config.toml
n_layer = 14
d_model = 192
n_head = 6
n_kv_head = 1
head_dim = 32
d_mlp = 768
vocab_size = 2048
activation = "gelu"
norm = "layernorm"
norm_place = "pre"
norm_eps = 1e-06
positions = "learned"
qk_norm = false
attn_scale = 0.177
bias = "all"
tie_embeddings = true
parallel_block = false
init = "normal"
init_std_qkv = 0.0239
init_std_o = 0.00451
init_std_up = 0.0239
init_std_down = 0.00451
optimizer = "muon_variant"
lr = 0.00192
lr_mult_o = 1.5
lr_mult_down = 3.0
lr_head = 0.00508
grad_clip = 0.5
warmup_steps = 200
schedule = "wsd"
decay_fraction = 0.666
decay_shape = "linear"
final_lr_fraction = 0.05
batch_tokens = 16384
seq_len = 256
doc_mask = true
train_tokens = 126500000
steps = 7721
dataset = "wikipedia_en"
Each number is 500 + 50 x the weight over its row's rms, rounded and kept within 0 to 999. Layers, rows and columns count from 0. Numbers have three digits each. The size before them is the row's rms in percent of the matrix's.

# down: layer 10 MLP down (transposed), 768x192, rms 0.166, rows 161-289, columns 0-47
# up: layer 10 MLP up, 768x192, rms 0.0578, rows 162-289, columns 0-47
down161 092:456492490508572450443478547504450475565561488535440461525403535504497470532464444522424640464517549444581440442464604540469489489462583513665455
up162 088:504522516425465430472540532472509505487450495561656486421452584623581542579464480451442525533537562495538496512545511525488418515479390530499406
down162 077:459510501475531512572479426539568505538492483484515501461422452423439326476435475498552595466439599515566519409495486522481511493501548502451567
up163 091:422458488559478549530541510424559508508484545520462439555557567646436598541411512490434529477487511453476521578437532413484591538507543518473494
down163 084:439492549540502459417472497609540528458480545515522500483540494381520401517401484508532577532519551517502546398533467450446590518459565507559462
up164 098:493512559451528493464561506647509494465559542491481528534496566573532476476457531478515441585491482514532494469478459474511517486470438455557508
down164 093:563458517580528459524450411464578471566402427465469418470534510447551526571530463461512510497523415481414541580555426510461509556463492560515483
up165 098:527467501676482436468495480399567508436428506453503439548494488531498641533479502467483477505416451505497455553419505586536442508500456440479525
down165 101:496564493465460469552477471446552458555571559478517473433547432436542606552489465516591486498522531610492565435506528515527557565423549589491445
up166 109:589485508667545476504423494492505564448448562508512561563529489506490448474467477480563410551571515485543444485456424496539459470505545519524521
down166 110:495499523577569517413362570522446567592518570449519514489568477521487471467528535433572417499464455555511499494400585547528480570440490504387499
up167 099:492457481529538473523498440521519468511467533486550467431505526517475450480514506582459453577476493421444509447419488488522447575472517411451440
down167 087:429539459463568415473506534593461461479543481560463543520488488508533460512512614509473547534512422564440446476488431494542470513538537485497515
up168 106:507463417496499492435456577535497480466452502542558436599549526474524488449450466470512555463535551513483522529550501512561472541459498524497479
down168 102:486560573622529547589531410449422489466500395549463489423565466556475473494500444494547484569537531478397420464479448450449410497519528470517531
up169 094:453512489548503479575438404576476605418397556535483599487506573592499547501488492556525460468574520468461511513503446482493497497470480479474489
down169 097:460475488567534531543471486561539419463508577540518464537537511452482557520501523459474424491539477415517491409490546448568488521508551532461499
up170 105:477531478508516517507498523506558440504495507479515419462515416607475493427489493576384478497468399470466465503517552419462466484528570554464413
down170 101:540544530576382545546472498437467492604490425501463430539503511485576482469551357543499489519492561613461532470470468487408558536533520485455490
up171 102:499531474442574460497520449502474457410483532492475532580519461490354405463536502430470517511575602467532441498481474518494464593445501457547547
down171 102:549467451531550466461480437434527510487515450551545523459487506539451495481565534520470516420497435433485506542491535455558580506545578502506484
up172 102:484532481438524491526566503458450459440508503493490526487490499639517567478522473601552445454477574493561481529592483427447537548449450531431542
down172 100:463538500552464577501462507423504588480483450495445471524513488441473572458454483468543553424500450540472459490507504622604438479533543463543453
up173 100:536453484479460471452453485439528573461504630435488427520436621545504509419469454473512488464456480518492480512407584478401377507618538530488533
down173 097:411584532478490586428605542622515458520514559478471492471485533550549523497602439504563540511588477549468497500429516556619430439492472423443521
up174 094:496484503475507478468550589466512452480450412441507452489440500456546492538430509606480458474533547517513549448489409501502427443484533429438506
down174 090:477471480488528546573470479564397426512611579484431594537521562600511588541457524464509505664473479521581553493532490508603544508473530475619531
up175 096:544518430507429460465535521499518528506536456425532517445520548468460467476561426485590553450465470519544485551523544523492575618457453464540502
down175 102:455550459514520493480440501422488480481548470523552523543458509514462476547457608402552425465524497477403614512389436570451546448446493435448576
up176 112:471534467439432506469494544531602500437467536512541472464499408516545584420464526502533529551508458454464467506511530432445499532491478554549512
down176 109:486547460534459448581542484398552526507469562455518569443458450467561403495513461492435493576444350441520534498540467554431508570539441476525526
up177 104:499414438447534452563582550494472556564491462516511467547495537523493512473571421515421546511476410416600526505543403498556422519566516548470491
down177 099:537494485516531488423413443494557442456425538583521587438561475512473512601538582495491457494552488491468455436435498552503534512391506425529485
up178 099:430454493580498468418537511495448589543502516519495505530538557504553494558472459567522402474491554484392553451484512494483493585433477402449488
down178 097:555542535425541442548572496595559394483480530545552441501511483534456433445511481535520531565482498543455503424552418524533469445541489400480469
up179 097:509451494576484544526537463556517412480498469505467546411471453466487464520470486539519504561440523503496528465447641484473557492483495495547540
down179 096:514538477422529414520460499494512414426483605503395478486395571565507498531513553542486417452578460485510543585467444527518548472624453510555428
up180 102:499473539453544594444640499516473452537379501363528520526513483456580473494491512467464502509435489529463445484446586491476439508434420553511466
down180 097:451466508484433458486487421472525487515493493504477503492490515538512430543488429556538419456527484450522496479536514507497530439523463481411455
up181 103:595501510546523496474474458458512523512546437480540538518464408538491610428555478534531548485442566433576510442407498448534529487464553522490502
down181 099:453460486465540564508497500504525539446421611530470537427445520508550473443453500568422526489541558495514535578476496509444461505533452445490547
up182 112:535571450455497477516507567629529487616484452435498567469538503492446521518534463401412546492499531478539518509428580485517527477444513452499505
down182 114:517523534520482466459470518578515533457475452367426532443550403515550491483492466503449494495445541462573540561512517469499432434578518493496472
up183 100:444462453456498466563467534575462509468523453629525584595456456487536542428518566553493405410448560507470482517397443557507572477492502492453478
down183 101:589493494452424448407485509476519628595522529518459435446585495530553542574493452448370566474512462554441533503581491498486541524577429486527448
up184 100:492436446564492532523509495578547505458477447514436549504464540575522502515548483448454542468504454415424478516567534485419497591557563615531444
down184 098:454550583481486492508467540430477532583547605522475438525467519433549412524409468531534449505517525504404571459422464526480470452455507498563529
up185 107:585432529451450546516358572522498487466428485475484552516529572392567517502454516524466334458542460446609552382440438531570473512479440525418536
down185 110:603464538497481514425437449512527437459507509503492465626478529489398411456507512469466536460460479505404528441525495466409434488527515525510448
up186 095:487416556418468445504466473401476518440437632514534529536501573501550456446559476504488450534439431477563510459457458487521553554467510507496553
down186 102:544516511560447457523580470481389607467495527495418523447484438503577397531464544437430483533562462472474480567525499512407522494455482442556518
up187 094:465467501472447471542610526337453529561488472480502469548511545526498506427521419463522425561527401498541474562544479585558451436549417497573459
down187 096:507502534520511531557517430539481475515471626456504599487497551493462582485506615479467429490444575454457411394482371464479550462445550489498527
up188 111:500512510613514501539476466518492450467515394476510510539528484596420521509507461433448501524540482520447572479489510556536489524453532471519497
down188 109:495653402493521595455469461484481487493554503470535398503546513422528510553559543556518487532546456421422470475617468431493654473583490561586505
up189 084:509546446453517405531541496540450514426446365433601513554432487436589531507510520536494505510596503466551441491446501510534388508449440512550473
down189 081:399498458486490569535580505469404602511515430427429530582552511468490497555486499482612565458519545492524556490534493450544651542501533521498577
up190 094:560522556500528355521502554490494455520507461439467539512419529408487481504553496436509527566547545491486492476399501465609504483527464472517473
down190 091:558467513530521469581447413547459534516490431456450468579488525425495405493495553465561565439590482506566593460533517486511475523485479562455478
up191 105:510455554469393502497490517468485568482478477605499478516555514455512569535444468490495432487540467537484482516498480473561457487577462412473444
down191 116:469482578467430501518542514514475457594560504601567461467490429515596579492521497401516487546443477546548459439547544547525576567532476468506542
up192 106:400517463480551480530516602479564555495552569426370498482462501548557461494490467481576467504435481524471548487592471510411466547583499348459455
down192 104:574432493567562507447501474514489506437475522471566474510504560520495479535440565504510460584540474457438481535517590485488495450506412476536515
up193 100:500568513478455571484564452552548528344503476434501547504492442528544535471565513524530547485472469538485499502549480481448551577505558472579573
down193 096:434495527555557474460462591478525485506478567477578508410508577453390505475546430459441543611504491525568573456503445515550481423567426511465577
up194 099:603548496488548497450445449510476469472502410459466450506531540575544534501523483502552539543452625482503428520435529503488463523454472540509453
down194 099:474525441460515465511470491396472534469570524449478507521478507461465536528506489439556433360522547492488589527467451513465582558508551552459513
up195 103:493474527468482512452437520481529474448451528490528500549475530636510480512384481512471441588560413411491462528570492399496465456567491428500556
down195 103:473442529426467596459522460434460552444400446560529527403468503388477558465469466438505589498467505429518496435520505457491473578507474573558415
up196 105:425565500564475459447572555550552538488529553587607433511624464433472539410588427451444524420438414461547482433474477495493472504542559395537531
down196 109:439409586496493543550435563541453440537562474453479505462452577588480601497523580530494472525482544638518447548535504485531563515420523565480497
up197 096:522542537514524498472503508537546503465487535592447456491449565499519571507534606450465452492527476498483496544397566478604481512386470593511423
down197 096:463502454551437490455493543534446495510491570469581549534560536521493623559468418544477488493573479479576502404565491522522463465526584450482575
up198 105:551456472534439510517451427536547562477536453550513509496483476520420485529518483579455503558556551514511503475586406514597503571443497442486538
down198 101:499552455537520433483457531566534507462573499485477446422505492475476410554501509479557391443492535586500534495524572479540617537491564456517457
up199 102:451423492512521519516482547583438522513454485512445479470548506580544651526514466462387513568490493552474485367488429539500554503498478516553553
down199 094:568519496445518472442510514436507395513527532521450502491486474491543679546530574466523457514439530536465476563448488488529431584596430405615490
up200 099:453441428458488511526485580367602505476495463576528576475468601496471507490451459454558545478453454447543556410528603433574557521527452456527530
down200 096:469460445501561494544591488580446500549502494472552429494515615524487476460506505512505500503466515497612469558487483535567428440574531454548530
up201 101:518476443522454506515551423538434432436499530528510570521537459569553475487551533455465567524538544507455475477423533480525579495464505434551593
down201 096:523484485477547420540456517429456524575526635451449408383461451489503537473441550523563399473434539522505546577482519478450383543374564508413527
up202 109:509516532600473451512446434445385485434448536502481512421564605427438502541501461411481522558543449451521460484515467472493572545525475443444427
down202 114:466496571454535533555544441511474470489583526518410450602377527485464395482473563513452422463463557482507515458485462532523414554428562442467522
up203 105:466519509449442457506570496522588531424469418525472511513514503467444533502532464590510544606415475432472531388533422473582493482475415501409517
down203 102:562555433551531551504439499553376515511499573534529444596485402448538472472533479512518534531469641469584490498481523561445569547501549404500525
up204 109:369545441486514486573465459402488437503525548583494532451521474509436511545496461562459462586500467542523506496434495466406505557468362564491534
down204 106:491521472514500546551541449533485518453500362472512545510544478505422549490517520563443529438500457527497509522393544529549542533546447523499495
up205 100:481557617521422447555581484471475528530410539474540558452507451491448527460412509464511497496445599490501552503537518545527494528554508514380535
down205 103:578547578464449460497518470482524483527495577521456549422468523466537447493519464578393508445539432546488468544519512490539452570473508517529469
up206 095:486362441451465481507496426544512572514484477581583414447510446416507450504549570460537438420553507480514487488538468521476482447520534462468472
down206 094:548516438487457514468420547573490463530517519423498540483430518546410467475451478534545552532461555489464483445421486590483525489528430462551534
up207 098:500472483451510548463489489473501452475464557496443488525494550344399539468426340439438494467538501422530513491495513464442543531446524451529494
down207 090:441433497540462520506586447463475521498532510560604437551390527468547533440464533511511440493507490496439414529511486507483512487505467576519611
up208 100:437538543525456508565487450389575584462468575546431472583580597461486465476511460500519532486463536476467481486572450559523503489502485497446510
down208 097:537496429471561481584524614494526459531484517477481488540502509538497481544385471553514497480535472495562505452422601527517534518548467454484541
up209 105:531474511432527472570472486448532502470455496619621480493376530421508496508480483492418520454555523541431489504572454436531464471431467604454541
down209 097:476530440524576461449510439511463498488443558439404542515468504567463586562470501491502508477454444482586555494418563497416517527468445449556439
up210 104:551549503430433526556475486511439464470491536479570537492536465423557491467542402606449510519440483487543546557481555462474499556467480538462591
down210 102:534507513461515419441524516522489580588532530526505546435542523579474629449457485486510541573496560530488525483592449433488416501534436460504482
up211 103:517521489462541502464443413499533351529448553553580508513560486448576488504514424497519485442517499486562479495549537465401456530354443530375478
down211 102:496605387595539407552555524509496471516569476537534514421513529496462551435484443448511484454374460590530508540438492528528479524616524529519451
up212 106:511455458550486477403520500501505450557499508436560500577491485561489551469463535554521335463538447345448509518494427501514520505474400516502488
down212 112:493544486593440376462486485543577467424595447458410472555568534519544470541527481484559567538546514514507513531526502442442535575546570571548468
up213 101:449352523466461454583531575493504448520516509466576534493545543525459473439508476449458534441448529590563554425520516547490504680487606454499552
down213 105:379496515456510574534509525432460518534574546586480525464534556458423540514480502496464509497524536478577513496455398492508480423524504443486420
up214 098:478448489589502461493461485531523557481495457443509523439464532476444521487562480572480483450481507540502543470515506471513445524555530487512502
down214 101:494598574596447491529513531441431401559476444518519521478500469526479478531560514499533439569501460514560548492502464498488588574532521430457575
up215 098:490511602540583531520486493513484506458442515527556501508579501495529521447445412451429466457435457574538531480477440544466490580513403495523539
down215 098:383510462482570448526448545511555498483556443453490444595458568512522537556512528481503505580484484563545485490481461572518548525515494481431542
up216 088:497550567551448462606482498513435480483525515490537449482561463479485511494594515399350426490503529495584574487481499446654497536532489524503398
down216 081:557511469491473487516452501542497463644478594410558447474410469500444358552474480513513537430495543503422497404557493505500542421462548469394602
up217 094:571487519556497500492540513482564448419459567442527501541434486495454434453507513569488540523553607471502464634537582467492462417437468527532446
down217 097:439490481444554579562416543509447504530534424507430554558497462590560603480410463480471532520441518504479459483499501575554571467544537517586472
up218 104:511554541486486503457571496581514504462537507587488579579472420505421500473431460481459476476480480465600458471520523414534489421481515464434566
down218 106:591480535589542542555481512531513545439563618454565541491508583503519492560517411485457543521501478502529492482546481498408507460563582540568452
up219 099:419434545508616504460476454530463547517506426458492578469600505475451546522418505479492499492513495440532472495523529537489438455537464482505457
down219 099:532534456468429574496419481557572507473457495412535432477558484615510633553536368515498561516497497512399571508468522457530527470462493499532432
up220 102:532515465501525484579401457563520499460499487470549423498504502588337546544582450495553469484507480510445504440453526513519482557472537561550478
down220 098:568452557577597508508517544475456442475398484445545590456440539517472693542452542528561556495406399502489421504508532567503454535427432539491461
up221 092:530473542462521574587520493524454551486545493525570461503485454616430488520517485479443462588503477449501485471451463394435504494497424478473507
down221 121:468543562465554588535502481524490501473450532481475544523509509563585387506559427505409425592462476482561367550442401488522454497491441531534573
up222 100:541552308377514560544457439506429560547586505502538437538499398608461470471484541552467549456506495509466512524471459467588502530479488459526500
down222 093:523393612544484546495439549500550489446376442543569588465497464437454584530504465473590487454519549503504480482573586494444597518530554521430488
up223 100:522527495612519525553499511598513566456483499641560476490509422579505537472445533475475419643388525388456598431501499495472526489563498484524405
down223 096:456523420493533475419459529433536490567412595446461450540520520435567507515509587415567497537540485564567430417463460496465524407598491471478616
up224 092:497531464473550468527577476390487541500439509525509589497504474459552515477535408485540403463537419435480470425471505475523432423478497430582513
down224 094:493422523582524523532401565521412401487509492382471535562445558591474432532495538503503583465500462432507488471445624480490527507466521498459530
up225 097:473495557442493495484493455521659474506536545526520603475540465420544428525526494554418473533411554496522419527566445529477438453426463523499554
down225 094:459543464447498496508449529482550632538451448583531438422484411500540449483489573537593491537544469493476556546524466559475531474524551509559437
up226 099:549562408503464464526478537467482532506521542521452525471577415491533482539478422552468501432576560507478499517527506539566413535425558528464539
down226 097:546455523505485511550529509444492539447468462505556561496525471501439478494558462620516536533431512634572498513517546485421565518453497535515467
up227 098:409481495511443546520439446546509560515482468494521466482457437468427559513482464499471546506478475480575491497411519522353452479509456532476458
down227 092:588472554475481536568538486474515433518401481520527504529497479489544417604472533543564373454491503538485514478513548609465550448515483544526452
up228 094:392420593480478513473513458456529522414576494423488488563474429481596393525549516480490481581408575548498517522550440486443515547500441519444508
down228 089:474518540459530382447470453494358456506494510521512503489496448518518429435467461431573548403443483561541488492550598560517423503535599506507564
up229 091:498608549565621554472491480433551566533430471405616543547524559499502502385476524462571453555451501388481486506465560436517524552549428528586541
down229 097:485469523484424519445515472415496422449567487533416449516545365389483466554477493471538458471491574466495570519443436480568555527497403502455495
up230 091:496507471543592537471482497414497473451491537549479491426519532489575547587540478468476459494478589407523489457556527480486392484519483502624520
down230 085:537515464489482479513431473481547556580502533556502496486489532536459449464512559485554566528444468494368475498484423569606549423499532483368617
up231 116:546514583495493477508415437483460550521447491400448502570390539531454489459471467519460469557440517521416469476449465456415461482524449534515503
down231 110:526534537489476572442489437475515530536459522564462528448450504451452526464497536547423490506566539513429512456433444440438457545526498514451474
up232 101:546468472461504525520480548481499434510418446474526498336492517559544478458552443478545494488566447489488496425497507451542487460539515533472551
down232 100:505499445502436458447493534493555479475572484577574519377502424487484544384458506617465440485496508508469542515527524498468449441520584505413510
up233 097:421477437423464599576441479393523418470529531475495520487607529592536545502430438498488486413571404498541576525496497535473527517426436507550558
down233 105:442579551419485499579605532504517575502485422502472646413376391505505410522536501461547557409486526504478539497430398536490516538562487548478418
up234 099:538502403458502504572506527546501561421480521538557514494433561460446541504493515488527505551554397479532535443474455478422476470476462402452492
down234 093:512554475609403527488582514483448517457501601484497514516490526557520530467556417359540580472429477483444521500434474462487532371438433465552481
up235 108:495471531568437496552465441415605477548512487583491462510429541421373505472524427554446496485573389473430487451550506499507418569519547513458540
down235 103:409513508490426447555572504539482553501420500478561465439522501483567363586442485464516463499466395419457582498525570507505460523522435500420503
up236 093:592509446500493533492410542543527485470543470479562481494526489502601477542509481473468434569514556428502471504493483444505574538573531561505588
down236 096:505522473493567445420564518469569458562423598580539518568584531498426469440495477537489426513498602636488490413511526591536488494493516416441545
up237 099:490488498435499510506493457608520483477503459544452520554438557560498494576461469435503508461521520604530488530490514497559529498535470422475441
down237 099:583494408540552490435486505539574524460526481464483446501468511443409498439471489510510595606439504518490472575561456509472522465502496539525477
up238 100:452524520616510500416562571511591531475468522442483585481540547497517426521562519543442496519496479501545481511524538430541470494440518482457509
down238 109:488462459527527525464536570399470465581372537476403530492573439425549502391544375534465499544587499511470505566546480464581561492494499403492543
up239 095:562527479468571561413521512461490551489468402451473510434475446506607455484499492432479455546477630502464519386520493477521515522467501520521562
down239 099:473525537483560402519517485582508499449523561493538474565562507480409658465516512504519512454440401521492465509416516534393497487532494498503444
up240 104:459524463449552466494458494492465472459462530482497517497428431560396461588494458506477594501613446528449511544405491446541653493388489520478496
down240 108:518468430487489495523446517463566511533453454458456474559493535441386506534498462527447557484561539576508588447472505473473465578451518482452483
up241 093:572422495607463571502497475454498477469499539462496453436555481469518599430475490521559447525529497573508562459582469461474528438467555456484449
down241 086:379554561465505427571541485414430536504580445488557473540449437474478383504563474473528524491495503543449525407582560548590468539597534463549507
up242 092:539384477476483492495523531472531451507472552539486593515543421562541464572494401480528437489483457539490573414427431515529556488508480489525460
down242 094:480502583426410481536502441453485510571405495487536472480479489552608480480535550404561457480411430514451533407438455440514490561519503563526480
up243 110:571503458474461579491467471491551492491494635541486490565515521479497461565527466473476458464480452474528453527624515470480548503517433619486535
down243 115:378489435531522454506521503494469501536460360542514441475542528600463488443491505492544402492513534443406490570494506463499439549516523431533508
up244 101:532479381482544572574485485450578533492488530474591443387460528502499527481503613557521538479555470546366476492449561468439434491449483485572437
down244 100:445553606472519508470481487446426605459505461444438513581484421515510623439478450509503486491504492498585499509469457472521592533598557560460533
up245 102:493404476438579465517564538507515376503437510562465515518552459553436570478566486566494526552476566454479383429462515442489535568535476502473495
down245 098:506523490528478468501431461433462584476540470573521487476453487547508517489496473360484500413530544496561568599522449452455562481470449498650483
up246 106:442452507519497462560604536560503362555516453389509561625506531501604596470520548500534534507470461503471400558516463502449571541477472488477430
down246 105:537464520461511455505487514455514471572451427535430533448433431544555543591516578519424551503473493564473519467598679519512531510489431440593527
up247 091:505466465458470538507423515518526530409484461592508470472574541425553563473440512473482479387487450500505448543580541539575470500491516547494483
down247 079:465543445478472458592436461581512537531570506438536527460466478434429376450520545535500494418520522528541549402534418562419511446523577512447483
up248 103:440512495484543453536550514473558374502580423445480564432529573477519469519519492501507571543495421503544524435513540498469516478521447613495486
down248 102:545461547532544512496469400489459526584463447594507450485524465452537524511486478421411536443520595492476423489499456548529465465521446474530490
up249 104:517493503531452545440472489551599459565531471567395586506585473527530545495417521582483604522463394506451455483483474490487568587551538537593544
down249 103:571510503470489583474466466455445548485474387460488555476412421530586639476539561493445541461495561533459479511499584418380560533410554582581565
up250 097:508423464479606544439498545524481580451453590553596471431492501487473580529524485470527503537591467521493484392527527489447511546505433507504526
down250 102:446564519495397500564544486459534463541460402393396578600577471537555406432488427564531488440446556408521472559446420431549510456495516498515518
up251 094:560425499500456454487583518456568538514510472477484470570424483463469545605499505514450535509450437631488581518569495453515483542461530421544478
down251 093:457554487539519527517469459509353454499558557584449491522484466552507563463591505421511499500511471501501541522563522498419452538408444540494499
up252 096:378523505418496524558522455441523476468487490509417522532531518485665433454624464439539430544491480518443542542565424436509404453563461589456542
down252 100:523539540544500474449452478523570607451422406487429528493458521478423533555561455490415504491498481476491507470478506537444586535486502362534496
up253 094:498571539481551512509477603538527457481471527551573418588523482567524514381421498500485513518450530531477454440433460467528474476466526538399488
down253 094:494519435590517452514535499451531428512439497582427520553496532463525459468531598526553498505552449443551478419514512520460411537538579446579405
up254 092:477511469613556574573448414523553492416495500587496602388550548462469499458448487502484349412476497553592466529526427499487474466473450473561443
down254 099:481539563509515497500556549467583530548478520421468464435513579461554501491517499556488493529546507473519432389525510481572585479426529445411451
up255 095:458480525543452547599477409582518592457582505464540539541407540398455480505558438428471505486427501511437480463567416496491489569490508529494463
down255 097:478456491555595444505464601410492495461455469541481530442665473615480572467400449470505438486527453462455580499535493479457516481458479473504414
up256 101:445543457490504513532432454458555529455478457499392516494495422589445426535558503488437548497485441506532560522484504373437533481545480541487628
down256 095:406427413429494462560529517462490411493441509464462526541458516470557464472506523521560514510636540478482545557589484541500498513464504569615479
up257 100:534454539470450603519523459432584529509489533490531399474520514515463462483457477454440514443477557434522547447476546529542569526584476486484461
down257 095:437475548495565495424446521448490474495421534477469564557551485474531418441483498498510468471461567565541405540494447510506503521469477496565504
up258 099:568563376517481476500541491525535512472554475595542446576524389513461507474479535522555536514412529428524481555461513522519502488462487574410544
down258 091:529464525461386556508479569508537443548416487397490526503492600459586547429492458518460494523491510528423531510538513478458473546490507421593496
up259 100:519479506496507494453512504516523502651487500413496489605516498439539484539522507521521414611508540487515501593470485412451482488510422497498578
down259 099:463586441489453508599553449582506475481546601511521449518511562501521588510452479492411485538495497558569617488538506540577620523458499541458395
up260 098:559551539588506532490492415458469535523532471518475491568580568503486448438536572571445530497500434459474472531561458485580440493463453418486515
down260 095:440509507485487433500477589477448564443581557462479564501524552466377442482530379456606495561525456579505517471582502551540528482554499429499436
up261 093:580438375538514509488532458449417482519570489471515397512565531495450511431500492512500500458472527483540515541608503500544534490571469567495529
down261 097:529588539445471426557400493494577512390407461488511458493365573537524447542351469481495513518526403454453518468619488466489436454408543413542516
up262 102:444456504484507535504542586480525632505557448445518544528529483479507502472489469522501357530542431418569448554480483420500525494412450506484486
down262 099:420522466542484445518441447577477462550470541420529627555548534489513469568507416565439395459487517601528425446439554486501510524522503550492438
up263 084:519325482534606494576496485508505473447478489508493576496540441571550428576461504553492526481467473503506492528527442476439506477509431508480590
down263 089:523520448496470501547494432437513495526463463524549544475537496438550423472533490539550498495505512453428496598499491492522571521501577499389473
up264 101:480523466489485516454496522492527490495541454536557438529505543407411572416466419441460394495373479477505492486518543399472474516532533510433477
down264 096:561534573458500510476442489453494502501408506496530495496557529554519474548527482557553559463521472591457503549500514532489545444552492519535494
up265 102:540488444525414496598522540436525566543533534459487420488504547510480437458532509507429544511521502473503504442543515455482397572501425498444573
down265 096:593439529441519412505453580536542571504494400536540474463550434601587409459507504507514476503515479522467434504495557545452429474471513487572458
up266 101:487467467581484521541517472466558522524474489548470437605530467435497574566571506533523558489468507466545542402502452489500474577489437483505501
down266 089:544528443387478491533459527476498557496489551500494519499579495580534470485558566488502472552481458546435433517443437583478501388524555404457458
up267 096:482583502499522411636424428508514476584433577535486457514458505514452445459586582519519486512589476553515397533569510428426453379465472575432625
down267 104:435481547471482460460450423415498482497465609459573513548644596524505572542466507476493501491478465463522615406439509458455415509444481471481456
up268 107:454506463518561509504505548477549507502472448517449541476556474468407485577486489566376549534681543494567495419523485579583437579406486449440542
down268 105:421596542568552391471478498508565496480438483539555531518545528472545448420511456462416496577500516512460480511467503451460522473465470527507400
up269 109:507483464386558566517547523540518548519563457338439498491575507411457475475535524434458431528566485476565469542508507403491510465522470418460549
down269 105:449518487479538598451536512513460570598433545438547511510509528430551483590490524516529537505512535450619449622450537539572512499469484496486478
up270 098:465496445440445514517468474532513484455503487441525498533548500481541528585555533504530445444479452515548491495495540381550422497442427449456431
down270 091:490547608463545533501528534462560459551564411566501455467483423495565563471497473614449444538467557426523524479517518666513523441506475490503516
up271 109:473460414504504553518481577511545465464511386466415516517450494454460422584469472546362564447547571495450483604409485575482457491478467451594469
down271 099:553459473454486536444485605444482483519499438423566503500390551557433535403503480450535488539476532569524557508524600438478506472467474566491496
up272 100:507471646578464463607444546585433500515526509509600458513492560440588462474439503525524494542472457470512522494610512509383532555439381583443573
down272 099:382536508404507527500578518422494533499518485522454532445622449602404512497654546500517499421416493473501521549488458555543502473444459390585574
up273 103:638492436539475484439541415443449585456573502516503463499543514522466467445615443492497556532476532413544564540478613596468479523599468459464440
down273 101:425439514430508529498486507596503516477388498480445555645464444527490551571390483539410528517547493500512429404548454481418511463455479470516577
up274 106:489536407494575410426537422540528547518495462478571461509535526508454436559498502509432459513521551486470446464594496532561460484490468424457495
down274 107:513457575490478547520560453437470553517526413513464579454446501513465456497480527466580470498460564604454522440533461638564395531571564487498479
up275 100:446448455511379557560537623533462436404499514394513476499522574516615494542502474521537451566556434534488487510541521523482489532395424468514525
down275 105:615407441505500516616528500444514540454507389524513503477492544440454479542638487460468501537482454510497542510445587480463494483520500519518518
up276 105:527412527464398508525502361476543349491472443492466530576536431466507499481561456525468590420531453456581511461552457481461332523477477490464506
down276 107:476531592471521436517544437531524454435506453556456497499499484499568442491486467485442523448475524441437477478455399480387465473486418549430423
up277 098:410546496517425537599525477513493483492451502566554538479469479484477465524530486516446632646479477494527517499507412615444559464410515423546480
down277 099:481475436544575457481465578521519417584547487479433534502579533488570457479569530465534609549576543514475396505503483472501449556500495434472460
up278 098:498493549351514523513498488466546563398504533515512516574508447463429508462409494516449501507466527437496459512434501511527500495504477564534480
down278 100:531547338433453550480538494488509485560500481451457505488510477596541473527576508453570472503502442509551618546531433530535522461535516476493515
up279 098:536509462461510479566509494401488548412512484556409496356579628437544529485539490586396488509598484427477557555544534446464504518506469455538522
down279 098:522536428573471548498488500571487501463469503520506544434493323506428540437422441452434480560471506509553370443510551582646486404568453494525551
up280 104:489518454489496548526475458494510459448407524447546443519535521488428460496514569532485535485488508518532583577427480553543436471507430409508511
down280 098:478550543567472494472554529580434556489533437475503560511498449404538464455528476468523498432521529436513444533547401406584492559434506585483538
up281 099:433405568472488551467581613534484498513453507453454445464589596467554525410448533500474513473528415503517547538533560511509412432554447544498527
down281 095:557537424479551500401473522512454519611549564556579512497514514497480493501543543445578499475561436528422584475520545439493559458478436475430493
up282 092:515477476504453544540402480577493554357558448507450562516444558444598536495489454481541553397573572556491468524559498477598423491484519507508523
down282 092:472509478506516514586525464549511482490427449498479458465545472428436376500522525605543418479513571525468514459451527543501522546550655535444549
up283 112:469565492582564497346526508583499450515498476464564439470475444494512492486469501435497396490632473339610544486468499379527526575479531536495519
down283 105:383547522546572453535394548471528499428533500482464507479504477570512446580473530477501477522515598387445510610492440554479509436452517543482435
up284 107:450484498399474463452474513564476432504486477519556585626587386501491525510488447526474419449510541542518458522462467532465439501502456540483502
down284 116:499489508522519523544359489442506532539526493499491500457592487520510549556521444581498433450492503507535537456514450429491507477472559431502484
up285 095:454524618540460634459533488527560526471531480565463603440518509535569475428536525479465492390474468501466567492473496440519522453487461511459495
down285 100:561488490398522589447507529540512449612483447430531567474409510530471466515493546547491473485465513518510542487506546520458539463502503517516532
up286 106:492542518550628488535541593571484483570540553448576414540560496501506433486485477494525525419497422551477478553416500498564516521480451530429525
down286 094:384513510416460524501465477501553447568456532488443624481481573460450421401474442537431455508438520565449495541509457594458565541541516496511411
up287 107:433547454462610456552445508455538505475472525470477514537464540469517404557501496428473536471510447530475594482485579558522496465494466553516656
down287 106:524475450467500429530389512480463485627538410517547541597457533528558484452519532525447380481477507577464476499471558561561459502632612476579504
up288 100:571570478461522560463541493583517594452461575563542522565573480448486513505479515504517561510461489533503646433491470511499532455496469524500545
down288 091:467466517560491493418425504518492459518512464451430483485446499572471482483437589538497465594583575478526482589497560431485495430428602579529475
up289 104:572450519492466492545538455505583448524472451513494516536535469400480371523491391421469527456486462509437612545543448460436513404410495550487502
down289 096:538498420485487560446495457428517420525524470555497521457438501467534445553415473440563509469487485512479440422480414520583524452536501421569484